{"num_hidden_layers": 11, "hidden_size": 256, "num_attention_heads": 2, "num_key_value_heads": 1, "head_dim": 128, "intermediate_size": 704, "vocab_size": 2605, "hidden_act": "swiglu", "norm": "rmsnorm", "norm_place": "pre", "norm_eps": 1e-05, "positions": "rope", "rope_theta": 10000.0, "rope_fraction": 1.0, "qk_norm": true, "attn_scale": 0.0884, "bias": "none", "tie_word_embeddings": false, "parallel_block": false, "init": "uniform", "init_std_qkv": 0.0261, "init_std_o": 0.00555, "init_std_up": 0.0261, "init_std_down": 0.00335, "optimizer": "soap_variant", "learning_rate": 0.00596, "beta1": 0.95, "beta2": 0.95, "weight_decay": 0.057, "lr_head": 0.0104, "warmup_steps": 62, "schedule": "wsd", "decay_fraction": 0.869, "decay_shape": "linear", "final_lr_fraction": 0.0, "batch_tokens": 65536, "max_seq_len": 2048, "doc_mask": false, "train_tokens": 319000000, "max_steps": 4868, "dataset": "wikipedia_en"}
Each number is 200 + 20 x the weight over its row's rms, rounded and kept within 0 to 999. Layers, rows and columns count from 0. The size before them is the row's rms in percent of the matrix's.

# o: layer 2 attention output (transposed), 256x256, rms 0.162, rows 19-53,146-180, columns 0-63
# v: layer 2 attention value, 128x256, rms 0.159, rows 19-53, columns 0-63
o146,102,203,193,201,196,190,207,169,221,234,212,202,229,236,209,224,213,211,226,195,158,181,219,207,237,175,235,216,198,208,188,204,213,188,191,155,171,220,183,203,202,217,211,218,209,199,198,209,167,191,204,217,224,207,180,189,202,197,210,171,208,175,188,178,207
v19,098,185,193,207,240,198,198,216,218,211,207,191,199,211,227,193,194,197,188,169,229,202,194,176,206,185,210,209,225,187,231,194,248,205,218,199,218,199,231,174,246,212,176,187,227,200,166,211,207,241,175,201,174,192,204,196,204,165,204,196,222,207,225,206,185
o19,104,219,189,203,162,199,221,198,252,205,219,220,188,219,233,158,215,202,157,206,189,208,214,200,181,191,230,235,211,199,177,192,202,172,210,219,185,180,186,207,187,170,226,215,202,225,185,196,206,179,200,202,201,176,220,207,223,216,211,213,177,239,170,206,222
o147,093,176,211,160,220,202,206,194,149,168,196,219,203,191,183,244,164,199,224,192,193,210,199,209,223,235,207,186,196,219,182,200,207,229,193,239,190,197,193,205,206,198,185,190,225,174,196,213,165,190,246,216,224,197,153,187,177,206,179,175,188,162,209,218,202
v20,100,209,199,193,174,259,198,178,181,204,229,162,155,207,207,215,169,213,182,206,212,208,189,189,170,200,200,177,233,193,184,210,182,189,189,207,214,206,177,175,155,207,227,193,159,192,185,208,156,194,194,213,196,192,159,173,186,217,242,214,156,174,254,202,193
o20,095,202,215,232,214,189,226,202,216,204,189,217,199,199,178,224,176,180,216,205,179,200,234,232,186,193,181,201,226,170,204,220,212,193,202,201,197,218,193,199,211,209,184,156,178,231,181,185,231,193,211,205,243,207,188,200,219,200,201,185,208,209,223,207,191
o148,099,197,206,209,185,201,169,225,190,205,195,184,204,212,185,188,195,196,223,203,192,216,194,189,218,186,261,228,161,207,200,216,175,199,219,183,210,202,223,232,175,179,198,201,217,196,181,189,183,169,192,189,185,213,241,208,212,190,200,210,198,196,156,183,265
v21,100,196,192,200,179,204,192,207,179,219,203,199,172,192,202,198,215,197,222,205,190,184,192,155,197,190,185,184,185,203,177,188,205,184,196,210,229,170,210,222,242,192,171,204,223,181,206,217,200,154,208,197,207,188,239,207,216,151,193,164,187,207,198,226,197
o21,104,199,238,154,238,222,200,185,209,187,197,158,166,199,194,195,221,204,205,223,201,187,193,196,208,178,231,207,199,187,200,223,223,208,186,227,218,188,182,185,210,196,215,208,228,218,232,197,191,193,209,215,213,153,189,200,196,220,205,226,177,201,207,205,191
o149,094,196,184,241,184,203,173,203,187,195,168,232,216,220,217,225,201,221,168,209,180,177,200,222,185,213,216,202,211,220,197,183,208,202,207,186,173,214,188,209,213,175,198,159,194,196,153,170,228,231,190,208,183,222,190,187,199,187,225,165,232,204,182,238,161
v22,092,197,187,196,220,213,193,232,197,203,203,169,240,195,162,232,197,188,205,242,183,209,190,214,202,185,191,202,182,230,185,175,188,206,195,152,181,193,205,182,210,197,208,243,216,214,161,187,219,198,177,181,193,211,195,203,185,222,205,198,180,207,174,192,189
o22,091,183,227,182,201,196,200,175,190,200,189,201,213,183,158,198,210,178,198,203,225,204,239,172,182,195,177,181,191,209,199,166,180,228,169,181,201,146,181,214,161,179,229,220,191,246,185,195,180,223,196,185,195,197,180,176,213,220,194,204,213,201,161,211,175
o150,097,225,160,195,207,190,175,191,228,212,193,158,183,186,241,190,171,215,196,203,179,212,172,177,220,194,218,194,177,173,210,202,253,190,214,228,201,212,220,229,243,179,184,206,224,163,195,221,232,194,211,196,225,193,233,226,206,198,229,177,195,222,183,215,207
v23,093,163,238,233,224,239,228,243,180,195,204,174,177,179,170,193,174,198,221,211,206,220,196,209,197,197,161,208,212,183,146,190,214,205,200,188,201,185,227,200,218,190,181,205,199,183,225,191,230,184,218,206,172,205,196,210,195,210,227,170,185,201,233,183,190
o23,098,185,156,192,166,243,180,229,204,203,195,216,172,222,191,192,191,201,207,183,196,169,198,194,175,175,190,172,198,185,209,235,161,213,199,222,248,205,215,216,227,180,178,205,256,203,194,205,212,221,207,192,199,184,216,159,183,203,204,196,196,213,190,220,227
o151,091,212,201,231,207,215,209,191,227,163,209,194,176,201,222,213,232,230,178,197,224,208,219,200,219,180,213,215,210,237,218,178,190,159,202,194,196,201,170,207,181,172,232,195,184,232,180,192,215,210,201,221,217,200,186,211,193,211,152,178,219,173,171,182,190
v24,098,194,219,198,179,207,221,210,235,196,244,203,168,235,177,219,187,154,222,178,208,199,225,194,218,198,189,210,186,194,176,224,172,207,196,215,197,200,199,201,205,212,208,202,207,182,189,228,233,199,203,183,195,191,190,215,211,195,202,181,235,206,224,212,198
o24,094,203,178,207,200,224,204,198,177,182,188,173,241,207,263,200,217,226,204,210,229,153,232,219,173,213,176,184,218,212,185,176,229,217,206,182,216,174,219,213,194,228,235,171,199,185,196,175,182,181,168,180,226,185,180,222,191,221,178,203,191,220,205,206,186
o152,099,233,209,198,187,198,228,197,181,186,203,222,143,173,188,209,201,206,229,202,192,220,157,200,213,197,226,215,199,203,199,178,177,173,199,200,177,206,197,175,197,169,203,209,194,229,207,211,201,180,211,206,162,190,202,180,207,228,219,167,240,185,180,222,152
v25,100,196,207,200,186,223,196,204,206,211,205,199,211,204,199,218,185,226,205,212,160,220,232,199,252,222,186,196,196,231,226,206,203,220,181,178,180,203,178,205,205,189,223,233,205,181,193,206,213,175,222,195,222,197,199,203,187,175,218,228,170,220,181,197,188
o25,103,196,204,173,179,209,217,178,191,207,203,187,183,252,170,196,182,179,225,206,213,220,219,200,209,187,201,201,212,197,214,182,202,192,185,245,233,237,218,198,211,167,219,160,185,204,209,224,210,198,193,201,171,179,203,225,226,209,208,164,177,207,174,186,189
o153,106,204,173,193,214,205,191,207,185,205,195,170,185,186,182,201,218,212,165,214,199,206,180,201,192,214,203,208,221,198,205,237,211,203,177,179,193,186,231,228,184,246,200,244,195,180,197,181,212,210,194,211,204,207,221,174,155,191,259,218,215,196,197,199,204
v26,105,197,201,184,205,216,206,204,195,186,194,208,193,203,240,206,194,191,169,212,255,171,194,208,214,163,150,210,222,214,209,206,205,203,214,139,209,204,190,190,183,198,205,224,208,136,187,206,202,170,192,143,180,206,217,232,212,202,234,212,187,184,199,212,225
o26,099,235,236,209,179,222,233,196,198,223,188,200,195,194,211,214,176,199,238,180,189,198,179,202,216,194,174,199,235,212,165,200,192,185,184,190,169,193,214,198,215,184,198,214,201,219,198,227,201,249,216,198,213,173,165,208,201,240,154,194,211,204,212,221,196
o154,106,158,183,198,199,219,191,176,203,177,218,190,221,175,161,163,216,184,202,220,197,214,221,209,165,220,222,240,234,204,211,192,213,217,196,215,189,212,203,171,193,220,221,189,173,226,178,170,190,173,205,197,203,230,210,200,194,174,197,186,197,193,230,200,228
v27,100,224,217,179,217,206,181,235,200,164,206,181,175,222,232,194,207,181,193,184,228,197,171,160,188,234,173,189,219,220,184,216,203,183,213,206,179,213,180,218,194,209,211,194,196,226,201,191,213,173,195,208,223,209,178,206,215,257,217,212,166,215,207,201,199
o27,104,225,192,215,216,209,214,156,191,235,178,215,193,206,203,196,189,217,218,240,191,232,196,253,212,174,203,176,187,212,229,180,154,184,205,207,211,180,163,194,188,208,195,190,226,197,195,197,183,179,164,185,181,170,204,186,213,199,202,193,185,179,195,204,189
o155,104,182,196,198,179,197,215,236,215,205,195,202,200,191,195,200,210,187,171,165,217,178,211,196,190,195,236,202,176,187,168,195,236,197,177,173,175,224,210,217,181,230,196,183,187,220,157,189,199,219,207,184,226,229,178,207,170,196,142,185,203,196,189,182,239
v28,101,217,217,193,199,179,238,191,228,211,240,173,202,172,189,202,197,190,206,226,197,213,220,194,173,208,233,195,160,215,228,181,186,176,221,234,215,183,187,202,197,217,232,173,224,198,186,190,189,217,219,194,242,200,221,195,175,200,209,202,195,189,201,183,232
o28,110,134,149,207,192,187,176,198,193,186,198,191,175,195,210,193,216,217,189,214,218,189,200,181,205,183,203,213,165,176,208,182,219,195,213,210,219,180,177,196,193,205,218,186,177,212,239,201,192,213,205,191,193,179,223,193,236,224,208,229,172,172,199,210,203
o156,099,240,220,233,210,238,184,177,211,186,193,213,227,185,185,193,228,187,188,209,155,215,238,200,217,212,220,182,241,213,190,227,213,220,198,197,191,222,233,224,181,214,183,198,215,210,195,185,196,192,178,184,218,207,180,191,180,165,199,155,204,226,209,233,216
v29,100,226,191,211,212,191,235,228,216,220,186,174,189,200,196,188,205,203,173,179,237,151,131,195,184,195,203,168,195,216,170,216,164,241,207,221,237,204,178,187,198,211,195,172,170,185,177,220,198,189,182,197,192,212,207,197,212,191,187,188,190,192,198,166,190
o29,102,193,215,215,199,195,202,182,210,209,227,219,196,227,196,219,206,203,227,195,202,199,248,203,226,227,215,192,245,210,231,221,232,198,205,203,199,195,191,201,198,168,214,186,209,180,215,247,212,196,159,213,190,179,193,169,170,199,222,199,177,204,223,237,200
o157,103,183,170,176,194,209,211,225,216,203,195,211,196,210,205,203,214,197,185,165,179,198,203,184,168,178,171,215,145,182,189,204,220,144,188,181,230,213,196,219,218,205,191,216,187,203,192,176,168,197,235,247,214,183,197,237,177,197,196,200,202,235,185,171,190
v30,100,190,191,179,183,184,178,194,182,175,200,171,168,216,256,193,212,177,180,179,163,185,218,169,182,199,187,197,215,237,213,187,200,178,205,200,195,196,219,179,191,155,229,204,186,187,154,243,221,226,222,175,215,235,209,184,185,202,182,190,172,216,213,221,187
o30,089,175,176,203,178,206,169,225,183,170,199,200,155,204,194,187,196,178,189,145,185,181,194,170,209,216,153,160,202,174,213,197,219,174,218,227,194,174,143,195,172,190,178,187,190,162,222,170,203,193,177,216,179,218,206,219,208,206,217,203,191,185,176,215,197
o158,103,220,215,186,207,201,212,168,180,220,172,202,240,197,192,202,192,218,232,234,217,208,193,248,220,180,190,220,174,197,198,208,176,211,190,190,234,194,211,210,228,233,183,188,228,198,145,178,201,194,203,217,218,204,193,190,221,198,193,205,205,201,180,230,227
v31,101,208,203,169,169,153,213,206,155,233,179,185,189,236,221,211,217,199,199,197,189,185,229,170,206,240,215,186,162,216,202,176,217,189,219,206,206,213,189,232,187,189,199,205,206,191,207,186,230,199,163,174,155,179,188,207,188,179,185,201,196,218,212,169,217
o31,103,213,183,228,214,182,195,191,206,143,206,191,205,181,179,178,232,192,227,237,205,171,182,187,211,218,207,189,200,156,211,205,198,220,191,181,242,169,185,237,205,169,214,220,207,197,187,232,231,180,203,214,175,202,204,194,206,201,169,226,194,226,193,170,174
o159,098,178,223,148,188,220,229,215,212,229,201,205,200,198,195,219,204,191,192,205,200,200,208,210,170,202,198,228,176,211,165,202,198,174,189,201,193,211,198,201,201,198,201,178,190,197,174,193,170,181,249,196,203,214,189,206,213,182,231,144,224,146,216,195,226
v32,105,192,206,205,189,208,194,173,186,199,207,230,207,183,197,215,203,170,188,206,208,226,180,188,196,205,186,160,183,205,238,183,204,203,194,198,176,215,186,211,224,180,241,200,175,188,186,178,231,186,179,180,200,202,208,189,203,189,206,218,210,215,158,190,219
o32,100,162,184,193,224,146,191,201,229,191,147,207,190,185,255,207,190,200,219,219,189,192,216,184,214,215,211,208,159,213,242,223,209,207,190,197,196,179,208,215,207,225,178,165,224,202,190,214,211,198,195,239,176,198,190,224,215,189,161,244,219,185,260,190,194
o160,104,240,205,195,179,225,205,190,188,201,238,175,213,231,181,204,174,187,210,153,229,203,210,203,226,195,198,224,217,215,173,203,204,195,215,198,210,203,182,183,202,192,233,242,187,186,187,175,186,228,198,188,203,222,201,205,195,212,234,149,204,210,178,174,225
v33,104,185,185,205,221,194,206,214,200,178,221,199,208,211,218,213,153,211,211,184,204,188,224,182,200,198,144,182,194,176,189,182,200,224,217,224,210,186,179,216,167,162,171,191,164,211,186,202,164,202,187,203,243,203,188,220,183,191,187,203,208,207,191,189,200
o33,108,218,179,210,203,183,182,168,196,180,207,180,194,201,203,160,196,229,200,205,198,185,208,208,195,181,203,216,203,191,211,214,209,186,184,194,190,205,191,194,200,214,217,213,215,161,185,155,188,197,223,233,189,173,216,214,241,200,200,186,205,234,192,217,220
o161,108,216,209,160,207,218,221,219,191,207,207,200,217,208,227,176,208,184,199,179,211,212,162,204,175,200,205,170,215,189,214,185,210,168,217,219,204,196,210,207,235,203,227,225,213,219,211,202,225,204,176,179,203,189,225,203,151,176,180,189,225,171,216,184,207
v34,101,229,191,230,206,207,250,212,198,191,217,192,166,215,212,186,203,218,202,216,197,213,169,215,199,219,233,211,226,183,207,173,191,151,184,211,197,223,178,208,239,221,221,202,192,210,216,220,209,213,238,190,187,215,224,172,191,204,237,156,165,213,204,199,211
o34,100,221,194,183,177,231,185,175,231,189,192,216,195,170,183,194,184,183,185,218,208,232,230,216,179,224,163,179,176,222,234,221,184,214,199,218,208,174,187,178,207,229,192,214,199,215,179,205,192,244,183,217,177,208,195,198,202,169,200,193,167,203,184,222,200
o162,100,204,208,210,182,183,211,192,192,226,168,220,214,235,228,218,190,209,203,185,187,155,207,173,211,215,194,168,225,187,174,169,231,247,193,170,229,220,209,223,216,201,207,185,184,193,213,189,216,151,172,208,205,183,212,199,173,221,211,211,240,208,218,213,206
v35,104,197,200,212,231,155,199,205,175,219,213,228,179,209,212,201,238,197,218,189,178,184,160,224,205,194,222,203,193,204,219,205,218,215,176,171,193,166,186,172,231,175,214,224,195,187,207,189,200,183,219,177,196,185,173,176,206,166,213,208,178,188,171,213,243
o35,106,193,217,235,197,222,207,212,173,201,185,210,216,202,204,193,157,186,208,211,183,198,211,173,197,176,199,160,229,183,184,216,202,208,213,196,204,212,198,237,194,217,187,219,214,222,221,213,199,206,164,224,200,191,193,218,202,156,189,208,178,212,213,210,135
o163,103,195,162,203,204,195,219,202,206,196,187,203,177,203,201,231,235,241,226,181,193,190,220,188,204,232,209,240,181,220,196,188,215,186,210,193,188,171,186,171,226,181,206,203,173,188,184,198,172,201,210,215,199,201,190,171,200,222,187,176,182,171,197,188,248
v36,103,199,182,195,208,213,178,209,179,220,223,199,177,203,223,207,173,217,178,191,212,185,205,185,177,183,178,200,197,191,188,188,209,203,225,171,188,182,184,159,223,230,193,199,182,168,184,184,184,195,179,249,186,202,163,210,203,216,183,169,179,175,200,190,216
o36,098,214,221,200,218,190,229,191,206,180,205,209,180,222,205,224,216,197,220,229,213,192,212,192,218,228,182,208,175,160,191,232,232,201,190,195,177,178,230,207,231,169,214,185,187,194,197,181,228,219,216,180,197,167,211,168,227,216,246,197,199,196,212,178,211
o164,095,183,190,168,192,204,198,195,214,178,194,180,243,199,210,162,198,152,205,207,181,222,185,219,207,186,256,208,203,228,194,179,178,207,191,185,245,227,218,212,177,193,202,204,198,234,209,236,210,195,216,206,220,202,190,220,212,180,180,221,219,180,174,212,157
v37,097,228,173,198,243,223,208,205,191,168,195,189,208,157,205,210,240,219,185,218,197,208,276,225,216,207,188,197,185,209,188,209,205,199,180,211,179,197,179,223,197,183,179,182,212,182,213,196,172,228,213,213,202,185,208,216,187,181,192,206,226,179,184,199,182
o37,093,186,199,208,212,206,197,174,213,222,233,193,186,197,198,211,170,222,202,204,190,231,192,217,235,169,202,202,229,223,175,217,189,205,195,208,192,214,179,196,163,219,194,201,201,200,182,190,183,203,231,203,208,225,186,201,237,232,206,159,223,235,221,181,208
o165,100,212,170,213,172,181,202,240,181,202,195,183,223,230,211,172,216,195,205,189,247,200,189,163,146,214,205,193,197,185,210,196,208,194,208,186,201,195,218,206,230,217,209,191,177,194,179,228,266,185,207,188,222,198,219,189,222,160,204,180,171,176,241,211,203
v38,104,189,183,194,186,204,190,162,217,167,215,214,201,160,171,218,200,208,192,179,227,160,193,220,183,219,187,209,180,189,197,149,212,189,217,200,215,175,195,220,191,198,206,224,209,186,183,217,193,210,206,215,253,207,209,220,169,213,209,181,220,200,229,207,201
o38,104,193,203,198,172,132,208,232,199,213,177,233,212,224,223,186,194,205,185,212,206,227,210,213,201,202,202,188,215,195,236,217,207,218,189,217,217,197,191,157,157,216,193,218,191,186,224,195,243,206,213,198,173,165,187,192,244,198,206,231,212,211,197,193,217
o166,098,189,179,198,196,213,176,206,205,237,201,183,199,193,162,239,226,204,207,206,170,216,187,203,182,197,171,182,208,203,160,205,214,214,174,198,185,196,228,218,210,174,206,155,214,191,187,201,192,186,215,198,214,194,199,205,173,175,206,221,166,190,190,177,173
v39,100,250,201,218,177,197,209,206,208,202,194,178,169,196,207,168,211,201,157,225,180,223,204,168,183,191,209,184,206,204,196,198,241,207,192,192,174,201,199,230,210,246,191,199,216,197,208,184,185,219,158,172,193,194,175,130,240,228,165,198,213,187,199,238,198
o39,093,194,203,182,233,217,225,186,210,178,206,208,198,219,212,212,211,172,195,211,200,166,219,205,185,198,189,221,212,199,200,209,165,220,208,199,225,195,212,209,183,184,204,211,183,195,214,190,174,225,223,208,157,159,213,210,208,231,209,192,198,204,212,176,179
o167,103,172,211,176,199,183,196,221,210,229,204,219,214,206,191,205,158,218,228,202,210,209,199,223,174,216,191,218,212,214,205,181,205,195,204,203,190,178,199,195,195,181,222,199,195,170,173,230,225,219,183,181,180,243,158,180,190,206,221,166,193,242,179,245,248
v40,098,190,213,185,184,216,214,192,176,209,211,213,216,188,212,226,177,216,197,183,182,238,177,245,186,195,198,208,220,222,183,172,179,195,165,192,217,196,211,176,184,201,215,211,209,213,211,192,168,191,171,171,216,205,181,213,223,211,194,188,178,204,244,203,193
o40,097,200,202,223,209,187,176,221,236,190,171,190,202,183,207,189,181,200,226,195,203,193,200,166,159,184,203,181,206,168,223,191,193,201,211,187,162,225,228,177,180,209,234,207,217,197,207,194,207,212,222,188,214,180,204,192,242,216,170,223,186,147,199,214,198
o168,098,217,209,211,212,181,225,179,217,201,208,223,172,221,178,187,197,214,195,215,212,194,209,198,225,241,186,217,199,189,237,257,197,201,167,219,204,159,192,228,213,226,173,235,203,232,218,219,210,225,199,203,208,194,199,194,147,180,246,190,243,217,176,198,197
v41,098,188,166,212,169,215,204,214,214,179,217,181,210,186,187,215,217,172,205,184,219,201,209,205,205,174,215,220,184,183,218,185,191,187,194,218,205,192,207,228,186,211,170,179,248,179,205,233,209,195,204,215,185,181,200,167,237,210,182,189,188,204,214,201,184
o41,100,200,200,168,227,176,187,192,181,199,209,200,190,203,215,185,225,187,200,216,195,205,218,215,210,201,198,225,179,192,211,208,184,177,189,254,215,183,206,192,199,225,203,203,173,228,184,176,239,186,176,183,196,187,191,213,139,215,232,181,188,192,202,201,176
o169,094,189,203,219,184,232,201,169,212,212,169,198,161,199,210,172,230,243,224,171,217,211,206,177,196,230,228,182,201,223,208,207,203,197,208,193,164,195,176,202,200,188,216,165,228,199,179,231,199,200,183,184,210,188,180,219,242,219,173,233,206,196,210,220,229
v42,100,208,214,189,174,210,164,204,188,157,194,202,192,229,206,181,184,200,224,207,196,208,164,192,208,210,203,191,183,216,188,195,179,193,209,204,187,208,239,205,227,211,210,208,196,208,201,186,189,220,226,227,205,210,206,219,191,184,206,202,199,194,176,179,194
o42,104,183,200,243,175,193,181,184,190,195,200,195,213,210,197,198,203,173,182,198,196,186,235,236,156,197,197,229,220,187,188,195,205,214,202,261,195,206,211,175,212,202,205,174,191,174,209,249,191,177,178,179,214,236,182,164,231,200,222,157,215,166,180,173,166
o170,105,235,173,174,226,238,200,219,214,193,186,170,210,193,194,206,215,232,182,175,232,207,221,203,251,208,251,184,220,197,203,211,205,200,194,164,219,182,158,177,182,212,212,192,215,198,205,150,179,205,209,206,170,196,209,205,183,199,195,233,207,205,221,248,209
v43,105,178,185,175,206,194,180,176,192,171,166,177,192,230,193,207,207,207,185,218,181,206,234,200,195,213,217,183,215,193,205,211,198,193,207,188,182,196,185,227,200,207,210,192,163,220,200,204,221,185,225,236,233,199,235,208,169,173,199,174,212,201,189,162,209
o43,098,189,224,242,212,204,196,185,169,199,216,201,205,185,202,216,207,212,229,189,218,208,163,185,215,201,231,176,189,219,202,181,193,179,212,193,181,191,199,178,196,175,191,193,202,227,197,227,197,202,165,202,210,206,191,210,197,215,176,216,229,194,219,159,167
o171,104,223,166,186,222,223,231,205,196,185,183,201,196,211,178,158,204,215,195,235,193,185,207,217,195,197,182,178,166,181,197,190,232,205,210,162,216,201,206,217,251,217,207,200,205,172,171,194,232,209,231,193,165,224,181,143,196,197,191,173,181,189,225,221,207
v44,102,188,226,193,164,187,217,177,202,202,209,198,196,200,186,211,211,149,199,214,196,204,210,211,225,203,192,189,169,214,202,195,228,226,208,196,191,173,228,200,190,203,229,176,171,186,223,166,186,185,179,212,188,238,181,230,163,240,187,197,212,192,216,191,184
o44,101,200,171,215,183,179,157,251,204,228,202,208,199,206,189,236,218,228,185,210,223,220,190,172,214,228,187,214,193,222,209,196,182,200,219,199,176,175,178,214,183,194,201,201,217,186,188,213,176,215,180,190,208,170,188,205,182,181,195,196,189,172,214,196,202
o172,096,199,217,165,189,218,220,171,208,193,201,210,195,210,196,166,191,210,185,195,195,187,229,223,178,209,199,213,189,177,179,205,174,239,192,198,232,202,204,213,182,200,208,214,213,216,176,204,205,185,202,206,212,219,232,186,195,247,192,217,221,192,183,174,225
v45,104,204,202,172,217,183,214,229,211,197,159,159,189,207,175,225,199,188,187,214,186,168,213,180,189,193,202,214,202,208,216,208,163,206,198,209,217,193,218,177,218,194,200,228,203,198,193,181,173,179,187,198,185,190,209,211,220,209,180,231,203,214,204,159,163
o45,101,184,182,201,217,236,196,221,183,213,196,206,215,177,188,182,155,231,201,197,186,182,204,198,216,174,180,214,206,190,208,194,227,216,189,200,209,201,209,220,187,195,222,192,196,187,162,207,197,163,185,176,210,203,217,180,158,213,197,176,226,210,214,171,228
o173,102,195,204,181,178,178,211,163,192,187,216,208,202,195,215,230,195,188,201,167,179,223,182,206,192,199,216,193,162,209,203,173,184,207,221,215,181,205,162,239,175,208,157,172,194,216,218,159,176,211,242,222,184,192,174,204,213,175,184,213,164,217,204,209,203
v46,098,165,199,189,226,189,214,222,232,215,186,182,189,197,237,198,198,202,181,209,215,204,157,211,198,182,214,152,193,207,213,184,190,199,215,161,234,184,194,191,184,176,203,227,202,229,203,214,179,197,202,227,216,204,190,186,199,173,178,189,204,205,194,161,226
o46,091,192,206,219,160,183,194,164,170,173,187,173,191,193,168,186,158,205,199,223,237,174,211,220,192,186,219,231,178,180,209,197,200,183,172,197,209,177,199,205,170,220,199,229,210,207,220,175,227,191,194,169,192,155,176,197,215,244,198,204,166,207,173,173,230
o174,101,173,190,172,190,192,196,251,218,210,201,225,236,228,217,201,174,202,180,192,178,217,204,200,217,213,195,224,221,234,200,212,198,194,180,220,183,182,254,213,206,193,216,233,184,185,213,216,147,226,204,195,185,218,215,225,193,202,211,190,203,216,219,203,138
v47,100,207,194,220,198,202,215,249,208,210,212,236,172,193,196,184,187,180,189,207,185,204,221,213,198,213,236,217,202,202,199,184,228,185,199,199,187,197,195,247,194,177,222,198,173,213,199,195,220,219,199,202,191,230,167,199,249,166,177,188,203,225,167,237,198
o47,095,215,214,207,215,243,204,199,188,199,192,217,209,170,210,185,259,208,181,198,240,173,215,224,213,186,199,215,187,183,196,175,224,221,210,179,201,198,212,185,197,206,195,193,200,199,204,164,184,185,199,213,205,197,221,249,158,202,212,211,163,192,215,196,229
o175,106,172,191,164,214,174,195,217,221,214,187,168,171,217,160,248,162,192,209,191,203,217,209,202,197,169,209,218,201,206,206,239,228,196,176,223,209,201,164,180,205,251,170,190,179,206,189,217,193,215,168,217,187,215,200,155,229,184,202,171,248,193,200,198,189
v48,105,212,197,227,168,215,168,201,212,206,205,141,212,215,176,228,195,190,219,194,220,212,185,224,201,196,212,215,190,214,199,203,185,196,183,165,184,221,217,194,172,209,176,169,224,202,206,213,176,184,179,225,210,172,235,196,199,188,189,184,219,222,188,235,205
o48,101,201,208,199,211,223,214,174,247,175,230,239,223,198,181,175,182,235,211,226,183,182,195,194,221,206,204,196,186,203,201,198,188,197,211,208,192,181,222,193,214,234,214,213,162,214,200,203,201,204,231,197,190,171,190,189,179,171,174,179,208,236,176,207,177
o176,103,200,182,207,229,191,191,229,168,188,185,210,220,223,196,219,223,176,191,186,173,235,167,218,222,170,222,211,206,179,161,197,186,222,181,223,188,172,225,233,219,194,191,199,196,186,186,196,201,192,179,200,204,224,235,233,232,212,210,242,217,188,203,194,200
v49,099,209,203,206,217,195,204,175,231,183,154,183,216,224,176,195,198,195,180,216,197,194,237,195,201,222,227,170,213,197,195,177,199,207,218,244,233,185,186,192,238,195,177,166,188,191,210,212,189,171,161,206,182,191,193,168,221,150,211,222,197,223,222,191,200
o49,093,199,197,199,208,177,211,206,178,231,197,223,206,233,172,180,173,224,210,199,170,202,170,186,232,206,176,183,198,186,196,199,201,224,181,202,196,189,157,215,166,186,257,216,213,182,220,228,208,200,183,222,169,220,177,200,186,180,165,212,212,195,194,179,206
o177,102,186,170,193,191,234,180,200,191,194,244,180,185,207,186,204,217,183,183,214,228,222,168,228,197,201,222,204,183,206,217,199,184,197,209,173,219,228,221,215,202,199,198,206,178,202,207,205,177,222,231,201,219,209,200,210,216,213,215,180,225,212,232,186,185
v50,093,210,230,181,205,199,191,192,168,225,208,211,199,229,199,190,218,215,147,204,220,174,199,198,168,208,239,205,214,164,224,189,234,187,175,229,202,171,237,200,203,195,196,186,220,165,183,214,217,189,176,184,173,229,202,205,195,191,193,200,205,216,208,211,160
o50,094,204,213,193,175,170,204,203,227,200,224,216,194,219,201,208,218,151,218,210,190,243,201,200,205,179,240,175,191,229,205,198,200,183,230,156,200,217,173,218,195,200,217,188,203,184,218,197,191,177,187,217,184,219,172,235,180,212,224,182,228,213,238,204,182
o178,093,199,210,166,170,244,195,193,212,192,204,194,225,191,180,209,177,203,210,179,180,178,208,202,195,202,170,225,170,206,186,211,183,234,183,227,204,180,185,170,195,165,198,191,182,198,196,191,201,226,184,166,216,148,204,165,216,175,207,207,174,213,160,216,211
v51,105,191,197,207,192,190,181,206,184,209,178,160,156,227,191,200,214,196,180,202,201,187,214,219,158,199,224,173,192,224,192,213,178,222,187,167,207,161,212,197,168,204,225,251,194,171,224,193,185,200,188,199,215,221,173,202,203,238,199,191,226,192,190,195,227
o51,105,205,219,192,180,180,229,226,196,161,212,200,185,176,227,213,225,206,207,209,249,222,173,239,225,186,197,200,239,233,202,173,186,228,195,221,198,220,217,229,189,193,219,177,215,209,222,209,171,187,180,177,172,183,219,215,222,177,198,231,213,170,214,204,196
o179,104,215,172,205,199,215,185,187,188,198,194,186,224,190,183,194,182,189,195,173,177,183,236,210,193,236,189,209,149,168,201,209,216,205,174,192,191,171,187,175,239,173,181,183,194,230,177,183,239,209,206,204,216,195,189,206,173,225,219,183,198,200,158,186,199
v52,100,197,211,220,169,178,180,204,248,235,193,236,224,210,237,232,187,187,209,207,202,219,202,165,195,217,216,195,189,202,182,202,214,233,209,203,228,191,227,222,229,214,209,222,189,174,212,236,182,209,200,188,219,200,201,207,155,175,225,186,221,208,169,217,183
o52,094,194,213,188,216,218,184,194,204,189,207,175,178,175,200,201,164,194,227,214,242,166,205,188,191,193,200,201,210,229,179,177,182,159,205,186,184,191,214,193,238,182,252,206,193,161,224,227,176,189,216,253,182,205,202,217,192,219,214,196,224,176,219,183,211
o180,108,248,197,182,216,216,210,200,186,220,205,181,207,247,200,184,246,193,152,176,222,214,189,208,212,185,186,215,185,183,189,214,225,240,182,185,215,212,194,237,156,204,153,193,215,225,207,176,194,191,167,186,171,195,175,194,184,191,194,181,190,208,173,208,186
v53,103,187,199,178,215,162,197,213,189,238,209,204,190,186,200,183,222,241,187,201,202,201,215,195,213,209,216,190,182,235,236,196,218,200,208,213,220,168,182,200,224,194,203,240,204,233,200,185,173,225,191,212,209,180,205,194,200,211,202,204,193,185,182,173,232
o53,102,197,202,205,180,185,206,171,218,196,186,175,177,171,159,212,195,189,197,160,223,178,186,221,203,171,210,202,197,217,230,169,202,249,199,213,202,162,206,227,191,192,193,227,170,192,216,191,192,182,180,187,188,190,214,235,191,196,173,200,233,224,161,208,205